Part of a small language model's weights: MLP 896 GELU, 6.71M parameters.
Each number is 128 + 32 x the weight over its row's rms, rounded and kept within 0 to 255. Layers, rows and columns count from 0. The size above them is the row's rms in percent of the matrix's.

# layer 3 MLP down (transposed), 896x224, rms 0.14, rows 168-227, columns 56-111
size [ 90 105  96 101 102  94 103 104 109  86  94  87  95  93 108 102  88 101  97  95 103 103 101  94  94  94 101  91 112 108  97 107  97  96  97 102  97  96 104  87  95 103 124 101  89  83 100 101 105 100 110 109 102  96 100 100  92  93 109 109]
[[100 178 138 140  99 202 144 166 154 126 107  73  82  96 100 132 105  90 174 105  83 105 101  74 134 132 188 110 101 152 128 161 165 129 140 102 114 129  71 113 158  99 135 117  82 159 164 138 168 186 130 117 112 144 141  88]
 [129  99 154 129 111 152 121 119 135 120 150 135 110  82 122 174 220 141  77 154 144 183 125 138 163 127 128 127 151  95 116 123 107 166 141 145 115 130 143 131 125 149  63 112 123 193 127  80  72 140 112  68 113 103 134 148]
 [145  93 113 139 132 143 110  86 165 138 127 132 129 165 180 119 131 151 142 185 109 123  99 111 116 115 100 166 163 111 161 115 145 158 127 124 143 152  94 159 107  92 125 126 112  82 136 139  90 114 143 139  97 133 138 151]
 [112 101 149 165 166  93 202 135 146 143 135 122  87  74 124  71 129 153 147 183 135 120 135 131 100 100  94 140 118 152 135 161  62  90  83  92 142 141 164 140  89 177 150  81 134 147 162  73  75 140 112  92  73 127  88 127]
 [165 111 206 150 157  68 101  90  61 138  90 113  62 138  98 124 155 171  95 128 112  71 129 115 107  91 121 175 122 173 185 185 142 160 135  97 136 162 182 204  88 134 163  98 161 167 106 129 126 110  83 124  76 118 165 162]
 [110  93 165 111 177  96 144 138 154 178 116 139 115 135 131 191  94 159  79  92 105 168 149 182  65 110  76  97 126  78 144 148 100 110 134 130 125 176 170  95 170 127  87 136 111 139 147 145  97  83 131  95 136 122 126 141]
 [139  87  75  86 149 137 130  98 110 113 123 113 140  91 102  99 112 130  68 138 144 100 156 173  99  96 125 200  65 154 110 133 137 135 173 134 137 163 144 155 137  91 143 130 117  91 117  91 142  70 106 150 123 131 119 189]
 [103 151 142  81 116 123 101 129  73 151 127 164 146 121 106  84 115 144 143 108 136 124 179 155 145 111 233 132 201 159 125 138 102 104 141 144  89 142 150 147  52 142  88  89 101 125  89 124 126  98 141 150 189 107 183 160]
 [ 68  88 101 132 127  76  36 141 133 124 129 122  95 131 131  87 113 195  87 115  90 165 152 124 111  74 230 152 114 142 173 106 106  83  83 101 155 118 126 134 118 178  98 108 142 155 186 181 150  81 129 147 124  69 177  80]
 [105  72 126 165 124 163  77 124  96  94 150 127 121 133 152 163 152 141 143 147 172 117 104 153 164  98 152 150 163 114 115 109  56 123 162 158 166 131 200 126  75   9 143  78 172 161 175 143 145 142 149 130 108 135 131 135]
 [135 130 154 132 152 122 131 117  78  96  92 126 155 132 122  66 107 143  81 132 112 108 108 152  99 105 167 182 131  83 140 180 119 186 113 104 151 170 136 133 118 152 118 143 152 139 137 125 141 111 110 182 101 102  67  84]
 [ 88  63 136 123 117 187  93  69 109  91 109 135 119 139 182 132 116 146 135 138  91 109 179 100 151 140 168 193 156 109 138 169 118  97  70 128  75  94 143 134 128  99 101  86  65  76 215 143 107 136 151 146 177 161 123 162]
 [131 103 157  93  85 117 120 163 139 143  72 122 111 141 226 130 153 123 117 154 171 123 106 134 153 127  82 112  51 108 156 113 106 124 175 111 118 110  81 108  98  25 158 124 119  62 161  75 129 127 106 104 167 142 201 164]
 [110 120  83 129 116  89  97  77  93 133 110 119 117 125  70 169 125  72 145 129 136 129 145 129 107 174 128  84  84 158 134 161 113 129 166 125  82 153 136 142  91 159 131 134 183 142 147  89 124 130  71 202 141 115 172 122]
 [ 81  98  76 176  93 183 133 142  86  85 110 125 182 196 163 149  93  87 137 131 148 100 131  43 108 124 118 122 134 153 137 137 130 175 173  96 126 139 126 123 116 150 100 119  96 101 150 111  76  99 125 202 108 169 167 157]
 [166 117 188 130 112 140 146  57  75 142 146 134 161 166 123 158 140  84 150 150 154 132 104 159 144 156  63  98 132 144 150 118 121 193 175  95 147 151 127 134 155 203 149 180 145 142 174 189 121 139 141 125  97 156  79  92]
 [169 105  85 125 114 125 121 123 165  83 219  99 157  67 186 128 164 118 140 121 126 109 139 123  93 102 153 161 127  85 113 101 141 152 114 119  93 129  95 111  94 107 139 173 139 183 185 126 150 106  64  88  79 113 154 131]
 [168 132  87  98 124 127  97  85  45 127 116 121 133 112 149 119 141 116 117  46 170 137 111 122 131 156 169 133 182  89 158 134 114 145 152 105 102 108 113 148 142 102 115  97 147 121 131 116 122  80 106 148 131 108  91 146]
 [ 88  72 114  89  97 157 128 163 104 111  98 122  73 114  94 147 137 167 116 106 129 158 144 174 113 111  85 167 115 113 125 117 150 158 149 125 133  96 138 152 157  71 128 101 129 208 163 126 114 153 120 154 137 182 108  95]
 [213  98 165  98 117 174 119 102 117 162 142 141 151  94 105 137  50 156 166  98 153 115 163 116 178 152  53 106 161 140 183 101 144 182  61 123 147  97  97 173 165 104  81 116 172 197 129 110 105 152 106  65 121 151 153 148]
 [131 137  99 142 187 142 113 105 143 154 150 207 122  81  88 124  77 117 130 193  90  94 130  88 139 124 134 144 144 165 122  76 108 101 105  86 125 108 139 149 135 129 143  85  70 118 129  92  73 128  86 128  55 104 152 166]
 [131 189  94  90 145  75 174 124  90 156  67 113  96 120  94 123  61 106 163 109 119 124 131 100 133  91 130 141 126 153 174 105  79 150 105 102  49 115  72 153 116 130  81 108 161  88 106 169  86 112 125 149  77  83 142  93]
 [101 173 164 169 100 140 143  83 133  64  78 149 135 171 137 172  95 148 156  97 116 166 111 122 104 103 163 155 156 143 135 121 104 148 137 138  93 129  95 128  66 118 140  95 143 101 118 162 119  74 119 188  91 136 127  61]
 [ 97 137 193  97 106 132 151 168  84 129 164 117 140  63  94 125  87 148 155 175 160 121 126 101 103  85  74 110 146 173 160 113 120  96  76 110 183 147 119 133 178 149 175  82 135 154  84 139 157 116 136 172 100  86  93 112]
 [165 104 104 118 146  68  94  84 119 105 160 127 164 144 131 154 127 137  95 118 141 127 140 226 110 139 131 125 108 150 100 110 106 149 143  75 115 124 153  57  67 178 144 156 182 145 109 109 178 136 171 168 122 175  97 172]
 [ 97 182 172 121 106 131 116  97  90 176 178 142 167 168 131 105  55 131 129 149 116 127  94  67 177 159 126 129 134 154 155 136  60 167 113 126 181 162 131 134 128 139 156 145 155 149 158  86 143 109 107  94 129 137 124 124]
 [139  53 165 187 104 120  84  92 108  82 161  98 132  90 147 154 139 130 116 124 118 179  69 123 213 105 111 112 104 149 110 145  88 118 159 111 122 130 110  92 105 172  76 120 107 124 179 133 121  90 132 167 138 128 108 177]
 [ 65 148  78 156 120 144 104  94 170 133 196 108  71 146  91 115 162 157 125 105 160 113 112 194 175 149 149 103  84 128 156 135  98 169  94 185 166 150 109 149 145 146 144 172 162 122 125 157 156 109 165 166 163 115 190 139]
 [145 174 146 123 127 132 180 119 112 162  93 126 106 162 110 204  88 168 126 143  82 128 145 190  88 159 135 155 112 176  87 136  93 188 133 168 173 136 149 108 151 141 143 126 120  63  34  99 169 144 105 196  89 118 105  92]
 [141  86  56 110  94 120 173 106 121 157 122 152 127 184  86 146 175 141 192 151 174 119 127 132 158 138 144 123 200 129 186  95  77 115  88 128 141 130 135 113  93  55  83 172 107 108  89  89 126 174 163 121  91 115 166 137]
 [143 150 116 155 147 210 185 155  92  99 132  61 144 148 216  97 130  81 115 137 135 120 115 148 114  39 132 173  93 110  83  92 115 116 110 160 148 104  74  98 173 154  87 133 143 124 147 143 139 137 134 159 124 152  58 138]
 [143  85 145 160 118 115  97 175 107 113  77 163 113  97 130  81 159 117 117 163  41 137 165 166 201 120  84  96 112 140 157  70 117 124 126 168  83 109 132 157 134 139 131 128 141  82  89 167 121 107  77 161  81 161 182 147]
 [134 118 170 175 135 172 151 138 106 146 226  84 179 132 190 117 137 165 154 145 130 118 175 161 133 143 168 116  91 132 158 151 166  90 176  76 148  69 120 100 105 129 102 117 141  81 145 126 136 133 135  61 110  83  97 134]
 [110 156  90  89 108 100 127 127 124 166 151 107 184 190 132 154 143 124  68 162 185 174 121 121  68 121 135 112 187 137 144 114  38 143 157 107  96 144 126 160 150 132 156 145 133 150 113 132  76 149 159 119 140 159 122  85]
 [112 139 113 140 109 143  93 115  83 136 132  74 114 154 116 127 119 144 122 120  65 132  93 156 145 106 162 165 109 127 162 115 130 102 160 145 109 106 116 140 139 133 168 135 141  77  86 118 153 111 137 167 139 121  96 113]
 [169 100 163  96 166 119  86  95 127 113 101 139  91 174 138 148 140 174  49 137  82 126  82 152 174 127 142 132 151 148  97 107 115 105 169 140  72 151 127 164 186 192 176  81 198  79 110  91  98 100 139 114  50 132  94 143]
 [178 135  91 142 120 184 149 133  99 112 112 144 140 108 102 135 162 108 135 112  83 142 108 142 143  94 174  99 186 140 101 143 131 118  81 189 101 114 203 167 131  88 102 106 146 161 117 116 119 124 113 121 142 131 149 152]
 [ 98  99  65 138  59 107 135 100 159  83 117 133  78 118 170  76  94 165  58 147 149 168 111  75 165 197 108  94 143 113 110 114 177 101 151 144 140  77 120 145 130 127 114 166  61  90 148 118 108  97 143 188 106 141 151 160]
 [136 119 171 189 100 154 166 124 108 204 120 172 169 162 118 148 116 109 172 130 151 117 146 101 106  84 128  26 150 164 122 128 142 156 141 140 136 108 150 154 131 157 129 187 108 134 157 165 188 184 164 156  71 183 118  77]
 [135  93 171  96 111 153 159 161 166 121 107 120 162 126  90 113  68 143 159 163 117 136  97 174 182 112  99 163 114 109 145  84 126 186 150 158 214 122 125 148 134 112 127 101 125 130 135  75 145 137 109 166 167  99 107 150]
 [ 99  86  78 122 151 115  63 143 132 129 145 111 145 151 147  91 113 183  78  93 157  87 135 145 116 169 159  96 203 165 127 153 177 147 140 105 150 112  99 102 125  72  96 125 150 139 140 112  96 112 197 135 154 166 146 120]
 [ 89 145 130 130 125 165  65 138 127 119 135 170  99 194 116 153 128 178  65  78  86  90 112 114  96  97 140 148 141  88 152 143 159 103  58 128  92 127 139 153 125  88 109 158 115 151 174 210 182 101 128 115 127  81 155 106]
 [144 122  86 165 146  79 100 135 116 162  62 174  99 160 140 167 148 144  97  75  40 105 132 154 103 108 132 133 106 113  79 174 126 157 127 133 102 167 133  96 138 141 105 137 189 133 162 129 180 134 141 144 163 131  99 145]
 [164 165  99  64 125 155 155 148  83 135 147 103 144 176 131 142 189  99 136  95 131 145 135 138  39  84 145 137 134 148 142 202 108 112 132 115 100 162 147  64 103  65 143 114 129 137 100 171 152 156 131 124 149 170 142  94]
 [163 130 178 136 130 180 123  65 160 116 142 155 172 141 183 201 155 103 179 147 142 127 153  69 113  55 167  96 145 103 161  91 159 149 101 127 105 103 142 134 153 139 120 118 128  98 126 112 132 124 119 116 195 133  72 114]
 [146  65 174 143 166 132 112 150  84 138  93 155 142 136  66 146 113 128 141 168 116 173 162 154 122 140 118  96  91  78 165 145  69 107  99 122 117 101 121  85 101  90  58 161  59 126 106 145 155 102 110  88 127 123 176 128]
 [157 114 123 124 146 176 144 123 113  83 158 158  68 109 127 136 133 153 149 174  44 124 152 168 124 183 155 127 169 153 112 134 114 112 142 156  99 142  80 142  84 133 131  96  98  95 178  90  98  76 107 163 124 105 151 127]
 [140 131 109 121 102 134 151 101 114 150 155 105 134 119 104 135 138 115 182 158 187  79 187  57 133 129 173 188 159 150 127 156 106 155 138 115 128 142 131 140 136 163  95 134  91 175 173 101 123 114 126 144 181  41 100 157]
 [139 163  83 188 148 118 108 100 105 148 109 137 116 119 138 131 134 106 149 125 150  87  96 169  58 148  91 110 176 134 156 106 144 131 168  85  76 138  95  89  79  89 189 148 115  86 117 131 140 150 132  87 169 150 111 127]
 [134 148 103 149 103 164 139 117  82 137 173 152 131 121 136 117 187  92 124 130  56 132 153 112  98 165 140 148  68 138 102 105 207 107 155 120 112 169  90 126 109 134  99 142 156 136 147 124 122  77  87 155 181 122 109 135]
 [ 62  90 126 148 140 166 137  70 132 127 192  97  59  94 135  98 149  33 153 131  98 139  82 118 149 142 161 113 137 120 170 151 180 158 200 107 150 131 174 111 173 202 133 167 135 182 107 141 137 143 143  99 167 106 141 165]
 [113 101 139 165  99 146 170  91 145  80  77 120 193 101 106 145 101  87  71  77  89 155 134 156 106  97 136 145 122 101 140 105 153 170 140 122 146 109 133  46 105 111 175 117 135 143 167 150  76 104 125 122 149 112 133 139]
 [109  99 125 176 120  88 133 116 144 112 151 154 111  79 157 134 136  96  74 140 123 199 150  73 125 103  97 126 169 159  94 114 167 142  78 118 159 102 112 117 167 128 125 132 116 146 140 126 117 107  97 171 189 116  77 162]
 [146  78  90 114 137 173 184 155  99 161 145  35 106  92 141  95  92  92 149 155  84 106 114  87 106 180 159 191 122 121 136 122  84 128 140 137 118 154 161 103 154  84 117 184 128 152 163 150 113 115 131  88 159 106 131 169]
 [119 112 111  44 160 143 108 152 119 146 139  71 131 125 135  90 165 190 125 143  86  72 117  71 121 110 148 148 102 179 165 133 178 173 134 152 115 183 103 161 139  84 138 106 122  90 156 183 147 150 172 131 195  81  90  76]
 [105 107 157 140 183  22 137 168 142 167 122 192  71 147 152 183 140 136 121 117  92 142 161 174 147 108 108 168 130  83 140 111 108 117 114  93 129 109 133 119  47 180 160  99 221 151 168 104 114  85 110 187  94 167 131 148]
 [ 84 116 158 132 127 128 170 148  93 140 124  57 131 119 176 173  52 118 121 129  93 121 105 128 140 157  86 179 186 180 201 159 139  94 110  81 126 134 122  97 154 160 168  64 130  90 139 134  82 191  83 138 104 180  86 140]
 [159 132  73  68 113  72 165  98 100 203 115 156  80 102 193  95 102 150 116 103 141 123  84 189 106 142  80  93 140 117 171 106 153 144  77 129 159 134 154 102  77 161 176  64 139  87 150  41 106  99 133 156  80 158 102  98]
 [140  67 133 170 156 181 188 173  68 115 166  86 131 139  99 148 158 135 170 108 152 127  93 122 137 120 142 140 177 129 149 127 149 133  81 164 219 146 130 147 102 100 121 158 182 122  86 145 140 192 127 130 212 109 147 112]
 [127 134 169 157 122 157 126 120 180 204 160  94 145 148 115  85 139 138  86 185 174 108 134  99 150 172 171  42 159 137 107 107 130 156 136 129 142 126 162 195 130 102 106 126 109  94  94 178  47 131 127  74 142 113  97 192]]
# layer 3 MLP up, 896x224, rms 0.146, rows 169-228, columns 56-111
size [104 104  95 105  93  99 100 106  95  93  98  99  85  97 101  95  97  92  92  96  93 107  98  97  99 106  94 105 105  96  91 103  91 103 101  95  89 106  94  92  99 119  94  89  94  96 108  93  98 104 109 100  90 104  95 106  86 106 111 103]
[[137 182 132 126 212 139 166 148 151  88 178 194 114 168 141 154 151 133 143 106  83 107 114  53 118 139  92  97 120 136 120 111 120 109 117 120 120  52 125 137 164 185 157 161 138 114 153 144 117  98 103 133 110 110 133 119]
 [138 174 104 161 149  67 113  88 157  96 140 133 165 125 111 104 137  76 108 157 134 111  93 125  64 152 158  71  91  70 167 132 168  76 130 158  78 101 137 131 133 164 166 143 118 123 130  96 171 111 168 145  85 116 115 139]
 [130  89 169 126  97 116 142 106 167 182 101 123 178 133  68 151 139  76 162  76 144  80 136 193 126 108 149 133 158  86 139  84 163 119 143 139 117 123 110 117 145 106 111 138 163 162 138 111 131 117  78  95 163 138 144 142]
 [122 112 154 113 185  38 147 193 120 161 106  96 134 187 149 138 171 146 133 141 116 116  83  86  94 103 104 180 100  97 163 107 110 172 115 137 151  79 211 135 113 131  95  62 137 113 154  88 114 107  84 162 179  28 124 137]
 [161 114  87 127 126 122 140 128  99 145 141 170  93  65 161 124 126 157  83 143 107 156  89  74  63 104 120 104 112  83 126 136 132 110 120 127 107 127 127 152 252 105  96  94 156  88 163 100 140 156  93 127  53  97 117 141]
 [ 64 140 145 127  97 112 103 129  99 145 129 152 118 136 169  82 166 128 120 145  84 141 145 108 177 157 150  82  98 128  65 111 117 156 116 106 114 113 189 158 160  82 126 159  76 177  64 157 241 145 163 105 107 152 154 106]
 [126 155 104 116  96  82 114 171  94 148 111 158 118 170 144 165 146 136 156 141 101  82  75 163 116 166 125 138 143  96 168 128 158  83 164  73 201 115 121 150 122 134 100 125 116 185 148 137 140 163 107 100 167 152 145 110]
 [127 144 123 152  97 138 138 102  63 125 175 160 147 150 151 127  99 157 148 111  96 130  46 169  46 135 132 153 134 189 111 116 137  82 126 134 120 119 129 138  97  87 105 161 123  90 180 130 139 180  87 136 150 103 116 165]
 [157 228 178 152 123 150 138 122 144 202 168 143 165 163 127 110 126 161 162 113 127 171 175 144  83  94 127 100 119 138 116 119 189 141 165 125 132 100  78 183 163 150 159 131 102 148 160 107 132 105  63 158 109  73 115 136]
 [105  87 133 138 130 169 141 115 178 131  94  86 118  97 122  95 131 136 151  71  89 105 177 101 118 127 123  84 104  89 121 135 152 123 133 114 163 100 100 155 135 140 128 150 145 127  79 126 132 152 145 118 139 175 146 145]
 [152 122 159 177 117 122 154 152 113 108 132 118 105 120 154  87 146 189  80 116 111 146 146 165  64 135 129  55 152  98 174 116 188 192 127 156 152 116 122 135 122 129  99 169 161 111 106 137 164 120 103  82 124 131 124 162]
 [135 145 127 136 122 135 145  80 161  79  88 134  75  66 103  92 165  88 105  99 126 142 119 150 161 111  85 121 132  89 109  83 142 195 141 150  71 105 160 163 149 105  79 146 122 157  81 124 131 107 115 119 110 153  73 152]
 [160 178 158 104 116 161 123 111 122 130 153 138 140  91 148 109  67 152 149 147 113  62 150 134 123 123 137 115 141 101  91 151 126 121  95 109 133 170 121 232  98  85 105 155  81 137 138  94 125 132 147 163 149 158 140 160]
 [ 92 152  72 114 167 142 107  89  82 117 111 128 137 142 175  89 115 112  90 148 130 192 177 111 131 127 128 141 133 107  61  92 130 108  85 125 109 133 126 116 131 112  75 127  86  96 113  99 168 135 114 155 169 171 139 140]
 [142 157  88 106 145 117 100 163 218 140 102 148 165 146 101  96 125 132 112  75 164 134 110 150 132 172 181  62 106 109 159 128 160  49 150  89 156 126 115 101 124 125 100 114 128 145  61 129 127 121 100 124 191 103 167  75]
 [156 118  99 119 153 126 110  90  91 115  65 163 180 181 112 187  91 190 148 112 145 130 148 134 145 103 151  69  92 135 120 109 118 126 136 100 111 162  94 102  97 144 181 120  70 126  92  66 196 120 133 149 111 119  77  99]
 [110 113 105 108  78 127  81 197 103 175 119 129 131 129 124 117 190 206 117  97 135  65 161 132  80 211 105  63 156 123 155 152 105 160 200 112 121 110 160 140 181  83 147 142  93 164 108 101 113 133 121  80 126 173 164 164]
 [127 107 106 121  99 114 142  75 137 144 137 182 108  70 149  80 125  97 128 162 144 188 171 132 103 144 107  94  90  91  33 146  94  69  96  86 158 132 146  69 146 146 118 134  93 160 187 143 154 130  75 140 137 180 152  91]
 [ 91 144 117 145 143 122 167 110 137 165 157 141  90 119 103 115 131  95 130 107 123 139 144 127 140  92 207 176 140 161 170 121  49  91 105 126 158 160  88 131  85 131 130 130 118 127  90 135 146 118 119 153 105 156  98  72]
 [124 155  38 114 180 105 113 118 139 148 125 136 151 124 161  85 117 114  91  97  97  72 105 104  92  92 163 157 182 188 159 140 138 168  88 106  78  86 122 142  89 125 108 141 153  90 117 111 182 115  99 104 136 103 106 165]
 [ 90 110 148  74  85 142 118 152 160 150  94 121 144 121 137 137 141 116 113  25 132 158  87 119 163  56 101  79 112 162 140 139 157  51 148 109 134 122 103 120 140 159 117 100  81 164 116  64  80 125 112  53  88 146 101 153]
 [180 135 108 169 151 138 127 118 123 145 177  87 124  67 111 179 122 139 110 110 149 142 122 192 128 142 164 103 119 165 139 209 138 114 126 118 160 136 116 105  82 108 129 147 124 110 116  34 152 121 138 162 162  99 160 143]
 [157 180 151 185 128 142 145 121 133  65 109 135 133 148 131 139  93 181 103  67 109  81  97 154 120 164 126 104 199 110 116 178  94  97  97 136 106 126 120  97 137 157 111 204 113 132  81 122 127 151 164 122 141 135 107 142]
 [148 148 159 124 153 109 164 119  57  80 115 193 105 142 126  63 203 125 112 102 110 119  96 148 164 136  64 126  98 181 130 165 152 112  89 131 167 115  84 176 203 125 192 175 120 116 133 146 123 110  87 107 128 158 156  80]
 [143 146 134 167 114 168 149  97 147  99 116 116 101 100 119 113 165 134 109  78 170 118 118 187  85  91 172 106 144 133 109 164 108 125 148 152 117 103 189 103  73 143 173 128 109  62 108 171 154  93 102 111 158 158  99 131]
 [138  81  99  86  95  87 105 152 112 129 157 154 103 137 129 166  72 120 104  98 101  93 217 121  95 155 133  94  52 160 106  91 142 148 110  88 166 113  91 177 149 164 133 141 162 121 136 139 117  57 128  95 114 170 160 152]
 [181 138 130  94 115  88 177 160 141  91 155 148 168  93 196 193 122  62  53  94 106 155 144 129  59 117 120 137 152 150 135 147  86 192 160 122 118 121 142 156  86 141 125 110 158 114 163  83 134 151 129  97 153 106  69 122]
 [133 146 142 156  90 127 141  97 143 180 166  74 165 113 122 127  91 162 135  91 158  94 136 126 154 164 148 105 131  59 160  94 108  76 141 113 109 132 120 107  78 154 145 140 144 117  98 183 126 142 102  95 108 194 146 161]
 [ 81 108 134 118 136 128 180 115  89  57  99 155 161 135 178 143 118  89 157 143 126 162 201 113 195 108 103 100 152 147  81 131 159 168 118 103 122 166 100  81 142 106  38 119 105  89 146 163  74 169 104 126 123 128 142 191]
 [163  90 102 170 154 180 115 143 158 195 115 109 160 184 217 151  90 171 171 103 157 156 124 151 122 105  98 133 182 149 123 114  99  90 136 148  90 174 108 111 101 104 169 148 103 103 116 138 172  96  90  65 165 143 158 116]
 [ 88 100 143 131 120 124  76 158 148 160 102 159 153 123 163 137 154 160 138 120 115 156 190 130 155 152 137  30 196  88  96 137 120 164 116 162 100 157  97 105 170 147 164 168 152 159  97 102 154 152 111 137  24 205 151  88]
 [179 126 151 105  97 150 139  92 136 124 146 106 172 148 134 154 186 104 157  96 131 127 178 184 128 105 178 122 133 141 121  98  82  57 131  78 164  88 204 137  88 100  98 153 191 147 166 158 147 154 109  89 153  82 145 143]
 [159 154  55 123 137 152  97 201 150 130  99 169 162 108  69 129 128  64 143  64 182  70 105 160 156 114 178 127 119 188 102 156 134 106  99 173  90 137 142 133 138 216 125 168 121  93 158 150 131 158 112  98 133 110 133 103]
 [136  83 139 157 134  86 134 165 184 102 149 115 114 105 114 148 149 185  97 158 113 113 189 166 131 169 102 111 155 176 163 141 108 116 157 133 154 100 139 168  90 133 138 161 162 104 131 113 181 125 169 146 150 133 136 124]
 [133 194 121 116 145 119  40 111 132  88 106  97 108  89 206 111 109 123  70 162 111 136 110 150 137 124 185  88 130 130 166 106 182 116  68 139 152 155 105 165  94 138 140 117  80 170 114 161 142 146 102 125 152 155  79  89]
 [127 152 163  94 168 127 114 102 131 133 164 112  87 145 145 102 124 127  81 113 103  79 150  97 149 112 107 102 104 131 128 140 163 104 167  83 126 156 122 143 127 129 168 144 108  67 116 187 151 153 190  81  84 116 147 142]
 [135 102 105 160 147  93 110  49 105 147 130 112 150 159 167 123 133  36 104 144 110 112 129 132 126  89  99  68 168 135 160 140 126 138 114 115 200 102  85  97 131  94  99 158 127 157 126 138 155 101 174 126 140 104 132 143]
 [124 183 130 122 178 171 158 106 102 182 104  97  98  66  88  49 145 191  45  59 114 127 115 183 182 156 118 172 194  90 137 127 188 101 127 130 108  94 142 154 113  66  71 177 146 111 192 150 111 170 160  76 140 118 110 172]
 [ 55  96 141 135 136 136 105 155 151 147 100 143 135 100 149 142 165 142 109 148 119 134 132  65  82 136 164 173 184 102 119  87 132  92 111 176  58 128 154 141 155  92 168 126  67 114 151 143 121 126  89  59 150 150 144 128]
 [130 155 134 111  58 125 108 111 136 122 164 166 107 177 121 107 151 147 134 152  55 160 126  64 104  99 124 133 163 169 220 159 145 133  86 149 193 149 113 112 170 111 112 151 139 105 108 133 157 173 112  80 147 148 168 115]
 [ 65 137 110 161 150  82 104 120 126 126 151  72 126  85 147 185 103 101  80  50  90 123 176 115 173 141 144 149 154  86  94 114  93 134 128  96 133 137 152 131  93 109 123 189 101 110 100 149 112 185 131 154 139 123 101 127]
 [155 120 113  99 125 144 181  94  88 142 190 152  93 128 136  90  90 140  95 116 147 146 133 118  89 121  93 131 176 130 122 163 138 171 107 171 140 136 154 146 118  71  91 113 144  91  91  99 140 141 164 120 186 109 145 120]
 [136 137 147 169  95 143 110 117 111 140  91 107 144 100 141 125  95  81 181 168 156 153 130 117 109 128 112 115 158  65 109 136 122 116  84 131 142 119 194  89  77  97  67  82  79 167 143  90  92  66 147 111 134 146 138 135]
 [120  89 148 178 115 138 170  86 146 122 126 132 156  95  51  75 140 213 189 145 161  94 133 168 101 161 125 121 141  37 137 152 129  77 130 129 125 210 112 116 204 106 136 110 107  89 147 162 188 165 123 145 150 154  94 118]
 [ 81 197 163  79  70 132 143 144  82  96 116 123  69 121 163 196 144 182 112 109  98 164 161 103 134  82 134 142 202 164 146 124 128 164 128 145 172 115 110 199 152 176 126 156 152 133 179  97 146 152 130 208 152 155 146 132]
 [ 93 151 148 119 164 154 105 142 146 120 203  98 179 163 162 121 122 116 137 105 226 160 144 128  69 121 120 133 171 132  91 109 136 125 131 184 165 184  88 136 159 165  93 136 140 116 173  78 151 110 129  94 123 137 139 113]
 [177 125  93 115 136 124  87 135 102 122  57  93 200 178 173 162 127  90 167 166  89 134 180 153  98 153 101 112 134 149 143 113 115 157 134 117 123 107 141 148  68 110 112 124 165 117 161 201 182 132 119 107 124 158 157 170]
 [179 121 120 186 145  91 133 136 165  80 170  71 120 125 127 123 133 179 107 149 202 146 151 148  88 131 151  93 126 107 140 132 146 172  92 120  93 123 118 122 183 133 172 134  98  78 185 137 102 111 205 145 106 110 162 160]
 [145  93 131 115 149  99 157 174 134 111 125 163  92 138 134  93  73 141 121  95 114 135 215 151 170 143  67 113 118 146 133 118 121 132  99  98 154 118 195 127 103 107 103 133 118 176 117 131 157 156  93 108 165 127 130 121]
 [105 176 100 113 102  94 100 140 137 152 140 101 112 123 118 146 125 174 174 126 155  91 117 181 157  75 145 109 129 184 124 158 111 124  57 147 184  93 139 184 106  67  86 116 148 102 134 158 142  76 142 101 113 117  93  75]
 [133  65 163 124  80 122 127 127 135 183  68 167 172 125 111 146 163  99 124 133  88 152 120  74 110 142 121 149 174  74 117  80 103 123 136 109 128  97 185 141 172 155 185 165 111 135 138 142 139 178 142 127 147 102  80  99]
 [123 163 149  76  94  78  89 110  93 184 154 190 139 139 133 144 156  94 109  96 133 129 133 125 145 177 136  99 159 118 102 107 166  98 137 144 128 137 118 150 152 110 139  72 144 209 165 150 114 144 177 147 107 149 131 122]
 [149 136  88 138 132 175 113 129 163 172 124 145 140 154 122 128  72 133 162 131 138  93 117 204 209 158 143 106 151 111 117 121 138 112 183 160 157 112 145 173 166  62 117  97 150 110 168 183 113  72 124  93 109 138  94 129]
 [ 63 108 119 196 115  85 132 116 120 120 117 145 151 188 108 169 107 172 113 100 118 191 114 146 103 143 137 160 109  92 105 139 173 127 129 135 100 147 103 138 113 183 121 107 118 116 126 108 130 128 123 152 130  95 152 109]
 [137 142  58 117 159 171 146 152 101 126  92 134 143 148 157  68 143 162 111 153 137 117  55 117 105 175  98 108 139 134 171 118 111 158 166 151 125 109  85 124 124  77 121 235 153  71  43 137 115  63 153 149 119 102  93  82]
 [198 148 165  61 118 145  73 124 180 121  93 107 108  81 139 114 158 149 137  98 132 102 130 122 147 107 132 163 115 131  33 154 173  88 142 121 155 116 115 122  95 124 154 172 114 139 140 103 151 121 159 102 177 112  88 192]
 [186 155 133 140  95 147 110 189 130 179 132 167 131 163 138 113 143 153 149  89 126 127 150  89 121  84 114 143  85 150 108 143 140 115 186 129  89 114 143 165 143 170 152  74 124 131 111 102 169 128 144  85 113 153 112 182]
 [139 165 146 106 137  84 206 111  98 127 117 138 147 187 127 148 112 161 204 172 150  69 123  99 119 182 167 177 157 121 134 102 160 149 150  98 136 176 120 142 111 173 134 140 139 140 163 138  96 122 132  89 158  16 119 125]
 [138 183  98 161 141 146 140 148  93 138 189 136  60 128 119 101 164 111  61  96  76  33 152 212 168 147 176 125 164 146  37 128  84 125 100  69 168 108 128 145 105 122 165 171 134  56  90 162  96 153  96 144 151 137 124 126]
 [119 221 116 162 158 127 124  63 166 157 107 144 123 140 157 207 100 139 131 208 108 105  85  97  95 159 115 143 125 137 174 164 117 105  73  96 154 111 194  90 118 185 100 155 106 129 115  95  90 101  81 102 109 114 142 154]]